Each number is 200 + 30 x the weight over its row's rms, rounded and kept within 0 to 999. Layers, rows and columns count from 0. The size before them is the row's rms in percent of the matrix's.

# layer 5 MLP down (transposed), 1024x256, rms 0.168, rows 84-138, columns 64-127
100,200,233,150,177,221,188,158,210,193,136,193,175,257,212,254,187,181,129,225,222,223,189,273,249,148,203,161,149,210,193,192,140,208,173,175,211,241,162,206,197,217,200,204,235,199,236,189,155,170,197,154,229,189,177,192,232,191,199,208,151,149,168,199,244
092,202,187,192,240,194,184,176,212,186,218,217,194,225,147,202,162,145,188,171,191,231,158,193,214,154,195,232,157,252,208,208,191,177,214,177,178,174,210,152,219,190,168,248,224,176,225,245,190,240,148,207,157,170,180,188,184,215,216,277,218,234,192,202,165
097,206,173,194,229,218,225,213,241,158,155,223,164,195,187,207,259,212,128,207,189,184,200,237,176,170,221,275,153,178,221,172,187,207,198,180,226,212,250,227,136,222,241,220,181,141,196,195,222,161,219,165,209,205,212,194,222,196,233,186,187,199,226,211,210
106,213,224,182,178,172,181,192,192,194,217,279,222,248,192,194,180,163,151,252,237,166,170,241,242,234,210,192,174,151,199,219,180,178,237,160,256,169,221,210,173,200,190,205,219,220,157,188,218,253,251,212,191,236,202,229,195,235,190,168,250,198,232,246,231
098,234,137,205,211,205,207,206,188,164,173,192,235,210,223,183,182,247,192,248,223,244,170,212,169,181,161,168,248,214,217,187,226,238,180,227,175,157,174,196,213,224,248,200,168,166,230,204,205,178,163,176,210,185,161,232,235,213,181,168,181,213,226,216,208
112,189,253,162,146,195,169,176,154,204,199,231,231,247,207,213,171,204,199,206,227,226,258,211,186,216,198,168,191,180,188,255,225,214,195,223,211,208,244,198,155,231,237,199,143,235,214,243,197,216,110,180,134,189,212,198,242,184,199,183,194,210,213,199,146
102,204,203,245,210,189,208,190,162,164,211,151,186,165,155,181,189,177,202,227,197,199,200,148,257,258,248,210,213,184,202,200,167,268,112,175,192,205,258,162,189,186,236,194,208,218,250,181,189,206,250,211,210,140,153,225,197,232,186,212,171,232,208,237,181
103,211,169,198,216,174,199,219,206,195,167,187,162,226,136,192,186,260,190,175,227,269,167,133,253,179,126,177,192,213,190,180,195,195,178,186,154,196,203,187,193,189,209,192,233,165,162,169,251,181,160,189,188,194,157,270,209,180,218,199,170,183,235,185,205
097,188,276,182,206,234,257,203,231,223,215,225,205,235,188,192,176,183,264,195,196,214,226,169,218,235,226,226,211,237,208,210,231,217,179,258,214,171,237,165,196,207,214,182,239,234,194,208,200,192,183,192,252,248,185,164,274,206,255,216,215,199,176,231,190
106,211,161,169,238,194,228,151,268,232,195,184,239,205,263,212,215,196,210,208,187,239,219,201,160,220,234,194,220,148,248,226,214,187,194,157,196,147,209,174,234,178,201,231,182,247,200,157,226,183,238,232,215,189,198,161,209,139,210,179,209,227,244,194,138
102,169,243,233,197,172,210,175,163,205,218,213,198,236,209,210,151,195,223,200,202,199,231,228,204,192,190,200,230,203,195,193,161,159,228,189,216,227,182,165,211,242,185,196,224,249,202,177,219,226,263,233,157,190,200,207,171,227,149,232,149,152,199,263,207
110,238,172,223,190,145,237,221,239,228,212,217,229,203,213,199,141,205,231,201,168,266,154,170,192,166,217,180,184,226,182,187,182,217,221,249,224,149,213,206,190,182,163,164,232,189,208,223,228,192,213,188,222,191,195,147,229,163,241,180,185,202,148,231,166
097,206,237,165,196,186,130,219,267,191,203,186,211,211,241,227,241,210,204,188,222,211,252,204,203,214,200,239,255,265,239,202,227,229,229,176,208,207,181,246,205,216,210,178,166,181,191,215,221,261,181,190,159,129,203,196,227,240,178,187,204,148,164,198,201
099,237,185,204,222,210,251,153,167,214,197,233,178,188,209,222,203,137,214,227,207,169,170,174,215,206,215,240,183,138,190,219,116,197,157,227,164,256,156,257,235,198,184,137,153,222,212,188,171,196,185,246,238,251,215,164,156,239,181,170,193,180,238,171,168
097,187,260,227,212,216,182,186,144,245,225,195,165,199,190,195,129,198,231,174,184,233,162,216,196,201,214,239,236,145,228,219,195,199,193,207,227,244,151,152,188,148,169,186,179,194,150,172,243,226,178,247,263,212,166,202,223,208,219,175,244,165,179,231,213
109,259,169,224,179,149,174,173,189,127,223,221,162,217,231,183,197,181,236,216,195,204,205,162,236,160,208,212,199,171,245,206,160,232,215,195,233,222,172,247,198,192,215,258,183,178,178,178,189,155,256,164,203,189,190,208,233,194,145,170,138,201,142,168,260
101,195,225,229,231,217,159,177,235,196,271,255,213,179,230,220,234,190,202,189,195,204,208,207,195,205,236,215,231,218,200,220,210,175,215,235,214,200,219,185,257,179,230,160,219,262,203,243,206,208,224,198,205,170,164,194,167,239,189,183,217,241,214,242,256
103,175,180,205,221,196,235,208,204,203,188,244,196,184,173,213,186,150,195,209,213,228,262,222,254,167,213,172,201,202,174,195,220,229,182,225,137,212,188,152,293,202,163,228,230,140,191,206,233,214,196,220,194,210,198,189,242,191,161,176,201,176,180,192,188
097,172,218,158,154,199,193,213,237,239,192,161,206,187,232,202,245,168,193,179,187,186,194,252,144,246,211,188,220,163,237,196,181,158,195,180,225,182,209,158,206,250,205,219,266,201,204,204,199,243,219,208,187,210,143,182,193,210,222,164,249,173,146,262,233
096,229,273,205,271,170,198,180,217,180,158,278,174,217,221,194,206,192,139,257,224,172,145,104,231,195,174,166,234,193,214,201,211,197,252,194,184,201,176,158,211,223,160,192,232,186,157,159,241,156,171,197,195,178,244,186,212,232,195,210,236,256,187,215,247
096,221,174,211,210,227,247,185,172,166,205,247,146,213,145,159,246,170,228,149,146,153,182,200,161,237,189,234,230,203,90,117,205,225,215,198,144,286,156,174,143,194,188,144,188,190,219,168,197,211,239,223,250,235,209,172,175,202,221,219,193,148,193,214,255
097,180,207,172,242,239,204,224,173,153,247,190,219,173,235,199,252,205,223,182,185,218,249,242,205,164,185,233,144,215,198,185,185,210,137,212,193,188,202,182,262,179,188,217,248,191,277,244,224,168,179,178,202,227,189,210,198,208,191,201,247,187,197,156,201
083,159,163,232,244,219,219,203,198,158,172,159,210,204,197,189,214,129,219,174,189,180,198,212,198,176,261,190,183,233,200,190,208,198,208,182,174,193,201,225,200,199,177,145,180,208,209,234,215,194,187,182,272,201,183,217,236,212,156,192,203,122,220,200,256
092,231,216,233,173,186,214,190,207,185,199,199,240,260,203,168,181,165,238,161,179,231,195,168,201,208,191,207,197,214,194,197,154,224,198,228,198,184,191,180,179,179,221,179,249,206,168,199,294,211,236,209,211,188,202,194,301,169,173,178,243,154,256,177,139
103,185,238,192,262,183,193,203,160,199,226,227,163,227,214,181,238,180,238,221,146,220,220,228,178,207,196,240,204,259,213,180,195,222,209,221,233,210,174,196,208,200,159,242,269,236,186,226,191,119,235,209,135,204,162,216,224,222,173,185,208,212,210,217,242
104,228,252,157,205,155,222,230,218,214,223,253,164,205,208,192,174,261,237,202,171,228,147,225,179,205,254,210,209,200,161,197,220,194,163,177,169,238,202,137,224,182,188,179,229,215,260,226,158,216,198,154,147,177,236,222,207,225,185,203,200,252,238,213,200
095,212,196,231,215,184,145,222,247,136,237,169,211,188,222,161,92,194,179,193,162,208,273,177,189,210,179,241,203,189,194,216,155,219,214,217,221,235,179,216,176,207,193,188,228,164,233,137,229,212,200,206,191,235,169,198,175,214,208,167,223,174,189,165,181
105,225,170,198,177,208,210,202,241,232,185,174,230,194,197,211,221,237,208,173,259,145,169,196,150,212,192,207,199,200,212,176,177,221,199,201,190,203,217,232,173,186,206,157,242,212,274,198,190,220,143,165,179,156,202,205,200,167,245,215,245,212,167,209,198
107,187,173,218,140,232,133,185,264,215,214,187,208,179,238,241,196,203,213,214,203,194,194,180,183,183,255,165,183,197,153,185,221,212,233,176,153,207,224,230,213,183,205,185,145,206,216,255,226,208,230,238,184,198,179,180,177,235,212,203,221,171,177,231,191
114,192,214,183,175,208,160,207,183,229,204,193,145,185,200,180,213,154,218,240,164,214,179,178,209,124,185,215,141,219,200,175,240,186,191,199,209,224,197,173,157,195,147,211,188,140,251,205,182,243,219,171,193,267,198,144,204,194,215,183,218,192,206,234,230
105,178,201,197,211,236,152,182,159,179,206,178,242,216,252,209,198,180,183,203,231,197,190,193,161,230,148,198,184,233,214,218,254,195,177,169,224,155,151,286,170,178,204,229,220,203,204,157,237,132,194,174,191,141,234,188,216,208,225,180,255,219,258,154,165
104,155,218,202,181,256,191,202,243,213,199,207,182,214,204,222,214,205,221,182,181,207,228,155,186,250,274,256,233,173,194,212,162,171,239,248,209,215,209,156,179,230,188,159,214,183,193,238,191,238,213,175,143,204,173,207,216,128,195,155,204,207,248,195,172
087,194,169,209,166,201,154,214,155,141,217,191,201,220,143,189,195,194,198,227,197,256,154,159,229,228,198,199,234,150,196,225,220,203,143,203,209,230,210,251,187,204,226,153,187,207,217,180,204,212,167,195,120,218,151,258,213,145,229,172,194,221,212,218,214
108,201,192,197,192,182,174,218,212,208,216,194,162,186,212,188,211,233,197,215,126,172,184,253,221,201,203,178,171,201,194,238,155,169,203,133,219,217,215,231,223,268,236,248,210,253,177,219,185,253,194,207,206,201,194,238,152,207,247,225,212,271,246,140,234
094,225,143,178,200,222,261,190,207,161,215,209,280,249,187,230,194,168,145,213,239,247,236,159,221,236,238,144,194,239,184,174,188,194,179,205,213,134,192,214,203,162,193,218,195,164,232,212,169,152,155,164,188,197,179,227,232,226,211,201,195,186,236,205,200
103,221,116,194,241,205,202,160,220,225,206,217,161,183,203,135,164,264,192,188,197,214,202,209,209,188,203,210,223,220,154,230,200,122,204,159,192,250,246,197,222,209,208,192,239,229,176,241,247,167,191,178,173,215,173,186,220,192,182,254,227,157,192,217,221
106,185,164,214,163,173,120,207,233,217,219,189,172,207,221,202,269,192,234,200,214,207,183,128,188,208,201,169,183,206,188,210,177,229,263,175,179,196,155,158,172,208,218,182,174,278,197,174,191,203,200,268,207,183,202,222,207,219,176,207,164,194,225,183,170
097,234,202,224,236,198,210,213,171,192,204,251,209,159,226,246,148,217,224,176,212,221,224,185,243,194,228,177,250,195,222,232,172,191,166,224,176,166,193,177,200,178,174,187,149,163,245,199,177,137,165,195,220,210,194,198,241,221,217,200,185,175,167,205,216
090,160,182,206,174,159,231,176,187,199,221,206,170,244,216,143,204,166,176,191,192,183,173,193,227,196,248,177,170,165,218,200,190,206,185,211,228,162,187,211,238,177,260,197,194,182,254,207,235,195,213,135,163,214,187,152,226,165,199,246,217,228,210,235,219
096,189,221,141,191,209,179,193,161,200,238,212,195,228,190,194,208,226,193,209,211,225,179,191,139,236,183,236,192,194,193,197,203,222,214,146,183,179,169,219,197,235,228,198,200,189,214,200,270,196,181,191,269,199,246,211,199,233,200,186,200,174,230,154,178
105,203,191,221,200,209,180,199,178,248,207,202,196,222,198,183,152,223,190,182,183,198,191,206,198,181,159,176,218,211,177,194,247,204,211,197,186,150,176,235,167,163,162,166,187,143,206,195,215,185,168,182,240,204,236,188,168,216,262,228,259,207,171,175,224
106,234,207,175,195,217,207,242,211,220,222,204,170,196,199,170,207,194,219,187,221,180,234,224,189,193,205,260,217,184,202,184,233,204,227,184,196,208,184,243,154,253,267,169,161,213,205,156,209,170,215,227,157,181,206,196,238,213,231,168,171,223,210,206,217
112,172,240,178,229,129,210,156,188,200,228,207,199,214,267,221,178,158,199,199,172,251,221,203,149,211,224,242,189,201,169,196,152,202,184,167,193,240,215,249,191,202,210,163,171,218,163,227,237,200,175,204,205,208,229,194,206,206,259,219,176,236,155,197,207
110,258,226,181,166,220,204,183,178,209,214,173,176,193,181,245,128,221,247,147,178,207,181,223,232,215,257,157,209,209,212,149,202,171,162,162,224,220,224,177,247,201,173,137,214,221,158,227,170,177,224,183,234,207,211,130,198,197,214,189,174,204,193,219,126
099,185,194,152,258,246,209,176,210,171,280,209,254,223,190,150,206,195,218,138,193,181,198,257,160,181,165,177,205,241,213,223,146,143,190,213,176,195,222,150,180,236,177,177,173,151,184,214,259,209,193,151,181,220,151,229,199,215,209,224,219,202,196,204,208
104,185,172,185,218,226,204,203,156,167,234,211,244,230,233,213,167,160,204,210,207,161,172,237,165,126,177,183,188,213,137,195,205,212,178,201,234,192,236,205,182,192,152,182,238,152,188,224,232,198,206,196,166,164,216,164,222,206,243,187,267,184,236,186,187
106,192,226,168,209,212,207,226,155,180,191,176,263,244,258,227,193,180,188,239,237,169,194,201,166,173,244,243,109,184,225,234,248,207,208,125,237,200,209,199,235,226,168,204,181,210,200,219,241,240,237,162,185,187,203,172,147,198,186,215,249,166,218,214,212
112,192,153,169,170,220,226,191,222,189,210,208,168,258,191,208,206,218,219,214,247,207,170,191,160,195,159,188,172,184,162,203,180,187,179,214,235,169,179,197,187,218,215,195,182,184,180,205,186,254,232,248,241,268,234,221,187,217,178,261,206,240,220,245,241
088,213,201,231,171,197,198,227,184,182,212,209,200,154,214,163,248,167,191,194,183,158,129,181,242,126,190,182,151,205,183,219,243,175,224,171,174,179,217,269,191,169,190,183,227,189,197,191,220,223,191,227,166,169,175,199,204,237,246,186,207,174,190,194,173
109,225,178,231,232,201,212,251,177,199,168,174,247,227,190,212,222,158,199,169,227,230,234,185,206,124,203,186,238,208,206,252,214,184,176,236,194,165,152,168,219,176,209,260,211,195,208,240,244,182,198,177,218,185,224,217,212,232,176,140,244,195,201,192,230
102,149,212,137,181,197,210,185,180,244,220,198,155,209,187,213,213,193,190,243,185,189,235,165,226,236,169,204,203,228,162,187,188,226,179,175,159,213,145,212,210,157,198,173,187,225,233,229,190,179,205,161,217,130,225,227,234,200,204,187,214,251,228,204,211
092,136,125,208,217,256,230,195,239,190,217,203,220,183,229,195,254,204,209,184,215,185,168,205,299,176,181,179,213,207,187,169,224,226,189,205,183,133,202,179,216,217,201,209,250,238,254,188,235,162,220,176,185,190,186,223,195,231,187,188,189,213,221,227,233
100,207,240,219,244,230,146,221,141,164,216,212,202,185,245,211,145,218,142,212,262,165,185,168,207,216,215,220,239,169,210,263,143,174,167,137,177,207,177,199,215,213,214,249,157,139,204,181,220,192,174,186,180,167,222,204,209,188,208,231,175,149,190,226,182
102,195,251,179,241,248,184,214,239,220,244,186,200,193,236,200,191,167,174,219,214,243,160,211,248,176,162,176,173,173,201,198,158,202,198,173,196,264,196,180,190,194,229,201,192,176,221,195,191,154,170,214,184,119,234,165,186,248,139,221,232,184,247,159,199
107,181,257,216,183,239,243,215,187,227,240,207,237,191,238,222,167,172,210,179,195,213,246,197,186,199,174,203,230,236,143,189,153,227,198,185,177,255,229,225,174,192,230,171,184,202,184,209,238,235,234,218,222,190,175,136,210,247,238,151,208,174,168,161,210
# layer 5 MLP up, 1024x256, rms 0.174, rows 85-138, columns 64-127
102,198,184,164,189,196,237,190,228,235,212,156,184,215,174,193,208,197,244,211,166,147,222,204,212,185,218,160,230,166,224,181,264,159,177,210,213,210,223,189,171,191,173,168,158,211,215,211,203,198,197,134,202,203,153,180,207,172,198,238,240,173,230,155,156
094,190,180,203,163,170,230,199,198,165,240,214,159,173,205,187,181,198,188,154,236,196,215,233,174,253,211,223,250,198,171,258,202,231,183,149,201,197,209,205,222,259,216,164,196,187,197,157,164,227,169,235,171,232,256,249,162,130,200,199,266,213,185,216,254
104,243,239,213,215,213,188,206,211,187,133,155,194,185,205,210,143,161,285,218,224,139,244,178,221,244,157,168,216,178,213,181,257,213,198,169,236,167,246,229,228,173,280,203,178,167,240,137,234,195,255,185,197,241,205,185,159,189,216,174,167,245,175,200,167
100,205,204,187,165,141,238,211,146,205,210,217,144,136,165,229,152,175,200,208,212,192,207,192,156,178,202,176,182,187,168,200,151,228,192,161,233,177,215,180,193,167,161,193,209,152,246,116,201,188,149,132,187,251,205,244,151,226,280,200,211,134,201,167,175
095,194,173,193,216,219,199,160,260,205,139,255,184,172,188,238,192,202,189,172,194,190,229,138,158,216,203,202,208,238,147,162,189,216,211,205,252,223,205,165,197,202,221,202,136,181,222,211,197,239,180,215,178,177,180,205,103,212,206,266,231,215,135,171,185
093,233,222,186,196,206,189,225,246,195,207,197,224,179,227,190,202,179,211,163,186,160,207,243,207,231,228,200,207,199,187,195,167,159,179,155,165,188,187,160,181,182,175,156,241,223,201,175,169,222,232,230,157,216,167,257,216,195,261,172,201,173,198,198,162
098,192,210,267,204,191,231,233,215,170,156,210,205,199,203,222,175,149,142,224,178,184,186,227,196,217,155,170,169,171,253,196,220,210,212,151,231,179,260,197,202,175,198,198,195,230,216,215,238,233,179,173,203,234,199,182,236,220,167,225,193,222,161,192,167
095,216,218,169,162,236,199,220,166,155,184,220,214,244,202,165,152,197,154,129,151,233,208,178,175,137,191,203,170,205,179,183,188,184,196,201,158,233,201,168,234,166,163,194,148,229,141,175,172,213,183,201,186,209,173,131,161,246,220,202,250,210,169,204,169
103,170,212,187,241,134,176,229,145,200,156,235,184,180,179,203,250,184,165,232,139,250,160,213,248,261,236,204,166,232,237,230,197,235,204,188,204,212,171,227,202,214,223,212,212,216,270,211,218,196,193,196,219,137,189,183,100,189,202,202,183,157,189,189,207
098,161,223,194,191,165,189,165,169,200,195,224,148,165,170,199,219,168,182,131,204,150,241,216,234,174,150,158,157,232,207,203,232,243,192,195,213,124,182,195,221,196,179,200,254,195,243,237,216,225,191,210,209,148,193,166,176,169,206,129,239,160,219,157,185
104,220,164,185,255,208,196,190,216,240,176,260,182,163,155,150,208,236,164,203,210,203,236,259,197,208,223,214,168,247,224,205,197,192,229,243,224,182,208,117,188,230,240,105,197,195,251,212,161,215,241,197,240,229,169,233,204,167,158,188,226,162,178,215,195
102,177,200,174,242,207,165,199,240,203,197,271,231,184,253,150,173,186,236,192,198,181,166,183,188,231,89,216,139,186,206,228,161,186,186,174,235,138,179,249,189,206,231,188,236,186,209,171,241,157,231,160,220,197,161,175,249,175,197,199,252,207,230,185,238
099,196,161,189,216,186,210,210,203,242,237,220,167,185,201,149,240,186,207,135,207,203,230,207,242,229,180,165,235,261,206,217,181,158,210,172,187,167,217,148,193,224,241,222,192,190,188,226,186,222,253,167,180,192,220,208,234,199,191,283,172,207,172,209,176
097,220,194,207,240,208,185,185,147,170,171,153,173,201,190,226,209,158,219,158,211,204,198,239,130,231,265,203,232,227,190,227,220,154,219,205,246,175,218,227,225,223,202,176,186,213,222,179,190,205,158,143,178,198,171,210,212,182,137,232,219,206,221,176,136
113,222,163,187,165,242,163,145,230,211,209,215,127,173,190,227,218,228,147,204,230,178,211,184,172,194,139,211,275,162,199,156,191,215,191,207,225,210,194,159,187,227,235,203,144,216,189,194,223,117,278,193,199,187,243,165,147,191,218,192,187,226,221,200,201
097,167,228,178,199,194,187,242,239,226,219,217,144,229,240,221,170,160,173,241,188,189,188,197,203,187,249,209,160,230,192,215,204,196,168,210,173,164,207,183,226,185,206,177,232,214,205,196,217,168,204,222,194,224,188,250,222,170,182,132,169,170,254,185,231
101,236,233,221,183,135,145,237,182,183,183,198,205,209,187,239,215,215,229,209,121,163,124,198,188,214,190,172,170,174,215,220,246,180,219,196,229,190,208,232,229,191,158,171,233,194,214,148,130,168,220,187,189,204,182,241,170,182,169,250,237,211,189,231,198
105,255,220,229,247,239,179,164,201,220,198,229,233,155,189,183,208,181,184,193,270,220,236,213,234,208,163,210,196,205,164,157,220,146,202,213,146,211,209,192,178,200,247,160,191,238,213,208,243,182,173,155,228,209,231,196,238,184,209,228,208,173,175,174,259
100,192,173,206,187,252,211,190,190,207,202,148,164,170,218,237,154,254,229,190,204,180,221,198,192,178,237,201,172,193,236,254,159,232,202,223,199,224,185,167,197,260,200,276,194,169,247,266,187,224,235,167,172,183,127,255,213,226,218,226,169,204,165,140,181
098,182,224,186,231,214,186,166,175,179,186,171,169,210,236,187,186,169,212,190,189,139,192,215,220,201,180,137,196,234,234,207,217,215,228,161,210,207,177,223,215,237,214,228,222,192,230,168,159,161,163,232,139,182,207,169,170,217,193,204,242,251,210,243,230
091,216,229,216,187,252,221,176,163,213,219,193,206,209,229,249,142,193,195,225,199,264,213,167,188,181,195,204,253,230,216,218,203,185,232,199,207,171,152,250,177,202,234,195,209,210,204,169,209,224,237,160,171,219,186,173,218,217,234,190,194,162,148,195,153
103,236,206,157,170,214,148,182,177,258,214,216,188,185,204,234,206,193,219,197,202,189,206,192,209,185,146,179,208,173,196,210,177,178,196,233,163,200,157,148,228,183,170,187,243,151,168,165,220,220,221,164,194,179,178,250,178,209,241,195,178,217,199,154,170
098,171,278,153,207,226,148,160,240,157,194,213,184,210,248,216,233,270,221,188,161,193,223,227,192,226,184,171,253,198,215,180,204,242,205,168,202,265,181,222,184,186,208,162,167,171,203,212,224,192,203,148,174,217,229,189,139,263,243,184,180,229,144,184,206
099,167,219,264,207,204,175,241,184,203,171,200,182,216,166,172,196,144,191,203,240,209,194,146,212,141,209,139,165,194,160,137,229,212,213,211,198,210,179,191,217,168,232,250,185,184,216,210,203,208,172,169,221,214,231,208,137,257,204,183,242,193,257,219,202
106,217,202,190,229,174,162,217,202,224,178,173,141,191,202,172,248,179,192,200,175,288,184,131,193,174,204,170,187,191,186,215,217,204,190,179,177,153,244,184,146,184,190,219,187,233,239,190,147,207,213,96,197,189,232,162,227,215,202,262,199,172,223,241,142
090,195,163,232,246,195,187,140,158,203,197,217,190,203,191,249,239,209,211,235,224,200,208,182,160,254,263,202,172,207,254,189,255,191,206,215,199,190,220,254,181,208,193,232,199,144,176,216,205,208,178,221,242,176,198,149,224,212,243,166,178,289,132,268,176
104,166,179,158,189,214,232,204,250,202,192,181,165,179,157,172,150,184,139,250,183,186,163,191,212,258,207,183,162,188,186,156,240,210,248,157,161,172,216,192,233,172,192,259,176,170,153,191,187,218,216,198,178,181,190,192,171,208,180,182,268,270,158,211,151
107,210,198,181,209,259,151,238,172,180,235,198,243,157,153,207,178,273,197,133,212,193,149,209,166,203,153,198,170,187,205,191,218,258,235,207,170,166,187,193,150,191,213,239,197,182,167,154,219,137,159,171,243,205,191,179,233,226,181,230,173,157,245,180,197
099,202,194,221,205,240,173,136,151,236,256,198,207,221,217,188,243,257,218,193,170,212,209,204,159,137,238,216,207,187,193,186,248,168,193,235,180,226,210,163,212,160,215,230,191,172,229,183,143,242,197,212,187,215,201,229,185,222,234,186,241,219,204,151,197
105,226,156,231,212,217,236,214,238,233,178,192,144,185,216,176,212,152,218,206,160,174,175,179,198,198,150,189,222,204,189,265,218,158,200,189,187,160,200,179,207,201,179,238,149,208,162,247,158,195,244,238,188,198,242,202,167,232,204,229,237,181,203,154,179
103,247,197,221,160,170,214,194,190,216,194,232,244,229,184,236,221,203,160,160,217,192,199,188,178,208,241,176,221,204,222,206,186,238,195,218,189,193,191,228,177,237,179,256,166,218,219,174,194,168,174,194,190,161,220,163,254,176,192,187,211,282,189,172,233
096,207,206,235,197,219,231,167,194,176,191,188,174,147,273,218,232,203,180,234,218,157,197,243,248,182,228,179,251,226,260,210,158,206,203,172,183,242,196,151,204,158,277,208,180,184,217,232,167,183,192,225,134,216,154,183,224,231,190,190,184,163,185,223,185
098,249,160,229,210,221,196,197,214,149,166,182,256,256,220,203,153,206,176,156,182,173,165,220,219,202,184,177,147,251,213,241,150,180,155,215,177,205,198,230,200,177,191,154,224,207,201,199,221,222,229,176,215,232,261,248,189,121,184,229,190,163,214,144,233
102,173,188,224,161,189,189,155,190,192,211,188,186,184,224,220,208,256,220,201,192,191,179,85,206,190,202,190,198,202,232,213,146,140,209,245,193,211,240,208,245,200,197,199,192,223,154,114,178,237,189,193,210,190,191,224,195,267,164,200,190,156,160,184,218
100,174,215,229,144,161,209,177,119,195,163,175,176,224,158,177,219,236,181,229,157,202,234,198,193,171,248,202,153,214,167,215,218,218,260,190,230,189,213,247,150,222,183,158,206,195,205,146,251,194,157,199,225,192,234,177,173,230,203,226,186,190,182,210,221
098,216,170,165,209,194,171,236,197,207,201,141,164,193,294,227,182,235,181,161,196,184,263,222,193,192,205,210,187,206,207,136,208,206,188,222,212,195,223,209,224,204,179,225,175,164,181,168,179,160,244,215,174,228,197,196,185,170,191,251,151,220,204,247,150
098,155,174,200,243,148,209,251,198,213,255,162,170,235,220,191,186,148,213,210,235,200,190,166,196,174,190,214,188,151,188,188,205,215,222,265,188,205,221,168,191,158,154,140,179,177,196,199,242,203,235,144,235,111,200,216,167,155,176,199,241,185,248,218,158
100,243,200,242,184,199,210,158,201,187,225,229,206,211,185,193,192,180,213,189,229,155,217,151,199,224,211,218,185,213,178,222,219,210,178,187,222,248,245,236,216,194,197,211,241,193,181,175,196,161,175,174,202,131,250,240,201,239,192,165,211,164,244,215,248
102,209,217,186,201,213,227,264,213,215,192,187,233,130,240,180,146,186,234,178,214,209,223,189,191,162,179,158,227,240,208,250,198,172,201,198,198,255,191,202,193,214,201,162,258,246,209,209,175,202,185,228,139,213,178,188,276,186,156,174,194,249,177,214,201
100,203,218,177,191,207,181,244,169,267,236,191,110,184,159,221,223,174,198,163,236,184,190,253,199,209,213,258,207,215,247,179,205,173,214,214,229,223,219,187,195,190,203,187,193,217,185,252,289,211,206,118,214,216,216,218,146,176,169,228,235,182,201,138,164
101,241,243,221,167,241,209,213,189,213,237,237,171,225,211,223,244,173,190,197,203,153,198,228,212,196,224,206,183,238,197,216,176,221,213,218,167,195,179,230,215,210,249,184,203,200,209,219,202,159,169,202,199,235,219,268,202,191,187,247,198,191,199,278,196
110,182,232,154,208,168,203,198,224,213,169,232,172,180,193,217,254,173,193,191,200,176,213,213,154,213,171,178,163,208,213,189,180,195,206,133,219,177,225,234,188,143,165,194,183,220,167,188,218,196,214,201,132,199,217,216,179,219,209,161,193,236,194,176,203
104,186,212,220,177,212,185,161,167,211,231,147,139,198,244,181,186,188,231,204,180,217,208,190,217,236,226,164,199,200,163,197,191,175,163,160,224,210,237,215,187,236,223,172,231,173,162,164,191,161,233,161,244,203,196,178,184,196,250,240,238,196,208,257,281
094,203,231,212,169,149,170,232,204,223,213,145,224,201,215,180,176,220,183,196,138,176,219,154,173,183,242,198,204,163,205,188,231,205,180,202,196,170,129,160,228,217,198,209,252,126,215,208,212,179,204,209,190,229,256,182,174,174,151,152,232,227,215,207,118
099,201,200,205,163,131,200,242,161,186,146,158,213,175,203,142,194,175,196,211,243,216,239,207,234,230,165,185,120,187,221,212,239,205,207,196,195,209,196,202,204,140,168,233,190,191,200,201,167,175,179,178,169,210,137,168,186,242,175,169,230,244,229,182,186
094,186,225,183,169,181,221,254,145,182,259,211,198,192,210,234,207,162,194,167,146,205,185,190,201,278,236,196,178,191,214,184,149,270,149,144,200,197,209,239,212,164,142,255,212,215,223,210,236,224,225,190,207,195,205,149,154,172,219,199,148,229,191,234,210
108,243,195,204,167,190,156,219,171,162,244,215,139,183,232,203,221,149,143,214,205,213,250,174,195,201,123,188,132,240,230,234,235,202,240,211,212,175,193,250,221,185,193,203,194,183,171,188,182,204,228,206,200,199,202,223,229,230,229,169,261,248,166,247,170
098,201,193,171,227,288,219,185,217,220,231,182,217,226,172,198,112,212,217,233,231,188,189,203,168,184,202,218,168,191,212,179,171,143,191,204,184,174,186,155,231,228,199,197,252,238,200,220,192,139,213,161,147,221,223,196,163,194,210,180,182,170,155,201,200
099,212,148,218,199,175,255,196,184,194,195,166,169,225,179,168,224,174,163,205,221,241,234,207,159,215,211,213,176,136,239,204,225,234,238,237,139,246,155,194,237,172,218,217,123,203,189,232,142,185,193,206,251,153,173,162,203,170,163,210,203,230,173,197,207
109,208,231,203,173,186,146,197,215,230,180,226,197,184,208,165,220,219,123,213,197,188,174,173,194,194,201,194,205,196,213,208,203,206,255,189,162,192,220,222,158,161,161,233,186,158,224,218,186,135,173,203,189,199,194,232,212,212,216,166,254,200,193,161,223
100,221,206,210,211,195,190,202,193,163,247,167,202,204,231,209,173,96,186,166,222,163,249,175,147,234,240,151,178,181,195,198,176,181,197,178,223,185,158,255,202,193,208,170,172,181,164,172,238,212,189,208,190,189,256,203,225,168,242,182,218,199,234,206,162
092,241,220,215,145,165,239,253,205,208,237,229,185,192,236,224,234,186,171,156,96,187,256,162,214,158,221,202,211,202,206,169,197,177,184,162,220,233,172,164,175,245,238,180,202,161,224,177,202,229,157,201,189,244,223,181,178,204,193,157,232,204,166,149,219
102,190,201,281,200,250,206,171,239,203,213,234,195,205,211,182,196,169,155,264,219,137,187,221,171,216,158,224,161,205,263,220,135,158,168,146,223,211,203,167,140,198,223,230,180,225,199,191,211,220,209,139,257,175,205,198,197,169,187,201,174,187,217,211,198
099,161,211,251,168,190,198,191,245,222,205,251,174,227,218,189,191,205,208,164,231,210,233,297,179,175,225,242,253,182,254,216,184,148,219,209,188,225,232,178,248,161,193,214,204,183,218,216,160,162,185,206,214,225,222,257,166,183,188,197,217,142,162,156,199